From a checkpoint of a small transformer trained on Wikipedia: no biases in attention or MLP.
Each number is 128 + 24 x the weight over its row's rms, rounded and kept within 0 to 255. Layers, rows and columns count from 0. Numbers have three digits each. The size before them is the row's rms in percent of the matrix's.

# layer 3 MLP up, 512x192, rms 0.334, rows 106-117, columns 0-191
095:136119149097090106083107129125094172143088154098135127115150149114173103094099125146154116170080145172089138135143147141150175116134150157130198153129121182161103113143116156120111119123120061144158174152104093130142179158102084175144139134162154141125109154108169119153185089106125155132107121158124112116093113124122129151125148117130122161140136170103149097150133144157138104098115138152145130161123127131123149088138142122105123112136156114167120135140140114119142120132119145145104113119094111089142124143129115149129100130131128128127131165157085117099105136132123162119
108:083108180155118082127140128113120158102142128106136139175129103165125113112155125132112132090105154121149157098142131120098094162149121150119133159120125111157121175112177172096139131152127104162114110164123104108131156099147111149152105106173119116138114130149099146143130118180140115126152174116161167162121134157106124165109124145133129114091145135126112123133136155125137146129099101109074119139141175120143142104077100127125096104126124123127097133136121130125104157170150101168119153156112126140155080149149071153144123071105111147077101098077134141153127142108130137147
096:112129165114129165121126146169130147138139137159154139130118140121126083105105134091105138116155146159153108077064111137118164088109156130089101120166154104095148087096138157135116120115113133110136158121138121133145111092101144126126132120125116123112129134097090112165129089118147134106118102140114139115135147121135162141128163144137130113146113106131112166153140089139105093132141126153166123145156119097117105095086113089097110107106090097147097150129134124131164117077066180109153113173168109164168115114046127125109164103120132110115151124137108139121149101110135153157
093:133129086132183137126137122081150155128120143101122166096087125119072132116125098142123141102127116101106121136133099148106146122120183077077111142114141121162153170147126143143139124091128132142127120141084126107127112176121101128100139116105137147132150155137111128111081139134108132109123129130097149126124110129129098152170144120127111153156112115158087102117141149115125099097105105149137107127143102137180159161167086168096123097083132074169126079101125122132112149116136163127150152146108156069103119130121123117175141151132099098141111161147113125112164141134179163140
106:117119113126100130097110108144087082122123164109135160164129131144128168141101085126139106073137135102125133183160153153162108172113116148156116114138137091148127110097133100163132114168105128158155113135121111133107150131116111113107146130173089117105130091099180120141129147143112110137154109149074157086162140090122126156107166134118158100147134129112115154097075142173117165180138108133169093151132140113118122092120145137157140116117110145127149164169185144120133122123115115140121101146182108110142153127131106106135130144134148133162139152143135097120111145110085169112
100:161098172107139130129121116125138107140128110127133128136105137105112126114166145139142120165103125105114144121136169166144139087085107118155144150095166192125147129093139143107138149136101150141100124140114131151081138131130118115161142154100164132134127177141129097104139111101117135128130127098109169125113114123139099164160159111132125121077116082122150092118156110120098095132150150132161106124143143108115091186143111139112114137106165119110087193096183122143105141143105138103157142125126152130128143094125139134164130120151156148123159121133135119084160136089087049085
058:147139143079104035114105120125151149100130141094106112112149115164147110135151119121127195153149125101082108134142113142118105152120099093082130126113121138176085074110071154153072123157142108118124113161122134098111138136135135116139138133153139081118129124140128143101163136137089134148123118117161140154187103109136139135126156137121119124176125153121144115109132181125102133145085140144113136140150101128108127151152151147149125152112101089113095106140117120135114148121134107108164121137121103100117130128142102143142124100157113084102165111094116174135140108150154077124
107:148146102113146148116125136132121099151126136120174142126136120133099149127148146140148089121143133059146156146180104136132147106115122137130090084115146154142142092113161135101127145135142117127136133107154082109114135058103138115134151111142129118128111128140147109119179137088104117120144137106130107143122106154081148138112128122156106187134169109124110092123146157151093145090163171124134121107148105092166156163084122084121132095144120113149113119116085104119113151167126084165098146152121106137174135153118098133113150119133072159091132084150097084148148120119098141120
110:102106149120101139175145139127166107129110084142147113115095073136143121116117119112125133130126160146078124172131089117145193119130088110125125143118111152120144118127141139140107165170140151116141092121129161143138090117146124127080138160098106145152137136109105135119109158141163126148130143108141154100152139127056141081120102156093105144171098093099086155084097162184113155117131132121160115169121133135107167133130123133164131136151133138147159097097152145138134147140126164097130138173112113108134132133153090100118067127074113130134118133119147138141147124115095130157
100:136144144105129108131118176114104069115128095091169114119135129148128109129118094113132156096120117135122128115172098152137126155106150167144128098121103122142134135188130129135120111132082130138124138115086072116138138092144158181172108123168116145154151096143145091148130114175139195126088092116109130111107130109145168082102106109119093156125145105178141177174115114078139086157131146172135102126152111116111142130111105112115124107124091143138136143085103134150154123116118150151129143111139159138147130152151150109137160119111141076129129161120154125163111136122137151143
087:112150167133147181120119157144155134146134131075154117116142164160103120147128133140135185141168126099112100126139081121170089150109130122108156163121160113106154105116146129154131102127118099115121130120132113133111095140137136129143093140147139111138183152098153117141115110099115146113143144119107104120123136135115156158124161134131168192096090149116148114098161137154143140123151172182119108124107131147133122155136136125135131138158129181107112154105163200143150092094111118122119105107139113120133128165072122139106135150098100081153150151108072104083143155105128156121
112:124143155117170118143110114138192153156137103145145151153147120159131132120152149117152142157144117174146083127100111141112147120165137137157130114128155146127129132101078108117145188133139109064121163121115103113144127139154086145100107081113137127165112146134139091140127106126100142107095133130141116120105124126199129142145100178119107117082120127129090148098124111142127121108115139139110072102120134109168149159122140150153095161107148158083115127115162136119122109124116135175104143121116145111106115126109154138101163136089129082177148150153121146181163126131095088118
# layer 3 MLP down (transposed), 512x192, rms 0.119, rows 106-116, columns 0-191
101:185142155123123128117179120118104119141132129128100132109152134118168103103098131118095130176123163125146156165143130160112160130141138129100155082135145149138146146163170130162155137135151090175156162169095162162128140162130116118095128143157082153080121122089103113172121111123149131102096145103134145115106087153125158162104156121130161140118154089132142116116144134138116119141115184141163147150119106154101174147110120123115145104116150164144141111112145152138138156153113128135107124157134111118091139134150115164143132111137143121113098133201108061163131164123147125125
105:124120090149130078137133158154129086168109141125144092097110100138109121129175159153115124135152085092104154142116145145129104118152109097082110107111127115141172125095139114166100147151091114171092109138127108144119118156104138131122136140113142158102154103167111126130129090122136160143113116064117126085095148117205128158125122078112108136142107142106148124159168124086109139176124145152110126098105122127155128112110152151126136132105203127116136137124135130131096090152116116114104144140138129166155147128093092118157125184139109106169113156121121105144140161136116127134
096:114090136119173142120103127092103110136155136185108096152091132139119131121132116142104144100135124091130102082099135130092151157106152077139106119137130148138155124141128161127140095139117129105128124112170116080174120099120112102102099128103113118131162119113186101080135156162129115133115112129110139118142142118144109140104130169090133125183118120140047081139149140126132127098083128128139128087119092168137148128091101103077131123119087113133149102114125149051142122118064139155114145145109165155119128076129154118123128131129135135111142104121135137120123120105134142129
100:091104120134154112118150116173120113084113138146136160103094124108119100132119190156142122152106121120077141141135110105107123087173107147100124090124133117096167124130106167105110124132107144163118084131104120121121094119126133123171144133157110100121077144142095133105177124126158111109134125185110136136129102143125112144093130144137105137115143096133141100148192101113164124184129104147141132115083099154122133105123159165125143112113161127160154101135204124158154115113180124105118120103134093127119119112125124103128127128145110143108113131159119149088093148169127113173
106:134122160109124136178108088104125099167113136111130164077082095118111139129138126125136099093108168164138167141110188117200149156131124111126102134134152126128163122134150116141132097112094145149168108161135125125134147127086105126088090145125113078146136123143163134092111082074125164152107109148133112154156136156141130175147118119113067148112169101121108157143127105153136139119147144149091105115123139124159120143131139126130152154101121146117085140079126150134127098106083140097103136125129120116163096151135098134129113144145089111171138129133125089101139156130104148135
116:121098160123109150122086152168155120149153119141100147129095107110100146126169098115110119112125115151125176075129140117142063134147111112164131153138135126123148134152115124088111139103129132169142159095116155119148104137109166136115084157129101138117164127117137144183117142136130158131111096181149092102156115153155151136140138155109111149090117114167200159121163106156146124127163094139145079135114106158139125127073152155121111131100128126169120150130107106099167125115144130130166114126107102135140131161115097162148129103149099184088105117149116104144147155116120127117
064:122142177132110111119071140122098139099109134121134132127129115121159095142125101122108145156170157131112092107117161098148139094090147079121109107143103170161101126148128186112141157142125113151125123172110135133119122141084115096108142114159113124141109172123105148097152143104143108112100114139169119156123109124113146156090128079116113154160112141131181135140130172138087120103140122167116131121141133081111132136114093145133107174137132142115089111157088146108098169161080102121125101137162142094140113116113150137135148107168143124109112137131104192153140123136072163132
114:121168099137115133090084092121118144109141121168116114131141129149153133105111153136130162095119110123114101143113111104112107134100141113159123101172105155113120098126071136121079132164158093096112111163110118090167131151103127131143114140137100153129154157149170114127097129175123122112112135159102114125119092125171131104131120081118153142141141094136108105136143140124130093126147078141151114109154129142117196131150081079150119141071155129118119170084131126113117191126143090104103125161101155109103127160127167113128161101138084114096133109166143112143132142123132118148
105:184144115086110122133145137117074107095152149103134158148152124099120099111151146152130151115135114085139176135117115134088100083130110152162133158106110123088146147117121163166150092119119130098144086130157119132119134136066163138144107127129132107140158108076157123130125084092150127047111084146104114166112131113099131127090150113117098186143118141128082131155103139116112116082139168131129122139139165128160113105100109151121121142124113113124139087146134141177155110150160150137121143141133115121072108126119155139167103135142126136146152106118124155114126103135104123133
098:155140123160123141133135120117117188109122132140124147148123138150139143156154154120132125157105209097104148119104064087134116166145107102117114103061141118136132111146119157100085120120103144159091130144156148097137118127104141109091113106070114129122097138122118110088151142119079117132127129091109121148108119098139124138095094125118114124154120102153109113127103139163109153117138158125135121118086116102129075141168126106104146162105162124170107107120116163142122095136162166113107125122122079103127113143091114127112123088113105175140167152144104117150135112085123086107
086:126166144087101121129147142121095133159123156098139094142138102119122139163115132164168137153145092127110110131146133125170066158128074128143087137132101139114131134157126129170121120135144157110122134130152126127123122150115142142118100144166107102090123132096107137140134130088197171115145144119154133140079087108114132143154114108150120063156106143153144079122165122107136118143095106136097152101153153121106097121110142118085127134170085139156122127146146129184067157150097136155128105124152115100109124143109112137130158131089114111113111095125097124160106160095143150158
# layer 3 MLP gate, 512x192, rms 0.327, rows 107-117, columns 0-191
115:154175129134123146103120164125151128109149109125120174117095144156089088171098146107142172129135147155132161062103103112142145111129134173157137101135087128118140079087075141123123140179107143122166170109094161107136087108150132093155148131150117153135072150080124137096153128132083138130096159131116159137156120158125157096124154151131102128127089113159095126136119168130128128141129112121141155112134159127140086145152103106149174081119132114135113128151087161138136144097126153133141145116121132098139129150158139111136143111128087153094104128113112151136111143090142119144
099:093136126138190152138161077136125158142145134131134191157174122137084173165108146131114132110190110129126122102081129125166135139148140094118140121126144138127117154138099128126143121170181182125138119108138116094143144153154142092085116124101151105147149176155148172115122141121139090120103155092131133126127109105131120121121131147139159142173139120114134164125127118096129140122131130154137125143105129097119119116081092127106103133097131109151117099106145118138102150129122128133185132162135170126107152143150159118132176121130096094133153146142115134114163111144183200130
094:160131128107096123137115128168139113140132095109083128118156078183167140154104134107131137119139131088082154105118164161142174147088141165125144145112160142123071126128141124135101116114126128109172172129128118148145133088142148118132099116120141092132095085129110107163124140131140126089151150111115139197131167096107132132134130111125139113095137117100166148129148100136126152127102106130147141121148141160103093130076127142171128192116142155138109093123128149061176148129154139080135102106119131159136117176145141120123078119153131129147107129137134114150118138152155144149
101:103122132156086131125160094136115134129150154116141169126134131130133156181100147103152137102142159134147145124100148135139118192134154169145103114160147096088113104154124113147113125114130132097139119103167134110125124120114137113159155161140093084136152097065097136134139114163099119115104106125099143126141142114152084153147148126110107114150116115169109131132081112130145160153143088147149104136149134085088150127167123164142183103135120107131132100143154172157178154128105120111123117116153161112097140079108132134166158147117167150146143155091101109164104158125144163102
103:104151104137160165124121156154133152120123095140119122141110080133131093140115120134092111152154139139132113128131131129116124148144188096080113118133127101110110176145075173156099096118085131149157065111138158117157123149140149182130120097175135135138094141144123162151135136143120129164112149131133121126136148134106145138119108125145121141174121174120098134122122127164136132107099130133101151139119173154121118093105157129130128141125097126159163094127111121128134117109141101126100106147171069133175118203107131129074158132099128129157104108073101129162132100144157150127
058:082126132194151183127120105170123121129139112158163127135120118110114116106111149136134083103129130135139154138104150124144145128130167154155115097108117108069188193115174098125177099088136143132133139101131113160159129133121106145145115112110114152120116120145127108097109086180142125098102114144157115126119164134100127081118114128143158143064128102106144149157110067144180110115156125115111156107123150120115141097131133130119140104146131107129180167111127135102122105135147129124120129109114158138137146085120154139112120161090162132139128150156155119140111134085122173141
108:153187139157132126138149146107145141104110120129098140094173107128090132116144153138083152127101117124141136110115136134141176146129123130115149159129111125107082153176130108167101125119120142133141125147142151133119097184090152094144162150113118122111180128153115116175086088147127137133089110158143120108107148146156134137144131132105096089142063108100120114122119096108155110122112150111124136133084123112114118147200146137128140135105142137133131123133128137173104117106132173082159126100146108126122125139140165127105120102126146116136152171154154130092060155178151078136
113:102114157111193148162143129135116111132126133140160136172118105183127124128123110110104108125129137119094142137127134142141144151125123097099115135100158161146133143123085075128109147150130147127151129089097148136112144136143119098077141179098127166127110111095090121127139152177158105134144206131154162095124149127059140106097125127073103114134131121130134165130113105149172140137102119135136087123120120097133142153117090088151147086164124133126131142106155126129122157086122134146127126089117107100149118140190112099101105099114120132147144176114141106170145122114138102133
105:115099100161125116113153103127162148159100110097156113158129095118174125149146121140098121107148065097136139137144136150109156145145164130141098097122134137149104148132130140126154132099084121098130089115116132113114113149094120118082115139150121138114145115119136127060095130150117096117077098119087091174149173120135157097127153103145107153139114108109157154171096122104164111108129137143091085160132126152111139144157095113118108137096127153130131149116104153132111106145126119107137126169140168111092126185131161107119167166117149100115120085133108119124056106141130120151
084:148139108121125143172152109149130137136132100138140121164132080125152146110099130136147113112096127131110141104157187145075133131150150131109104103168120148127148137149141122143113167097142147140126126161130118121087136125087146107150146089125131126094096104173136172096133118125120118146164116120149108117081162135129103109115103176100138121124140116118118112150129153116082126174113106098101114170122077112087105139131119106124098130120156132099135110187113090107138174105147129105107166110145133143121151121145119122158094103167145125102115092174152170133107074138113085185
106:145178133146141153146134124129096183095116133153127144123134116123139117138176120119124204116157063149107102086135081099134120142132144170138069128108177108109117155100094096114119129130135113146148174089105104134136136118103130157113128130169149113150166137132164123149135151161138126089128109139111136118126129102152150085150086112102085093074112134118082080115133098129105123129132092168124099133134131117118130134139165134152102161131143091143146110139126148141140119126139145136087153125134133169106143141137128154077116160148118139144178122160115131101104143145102124128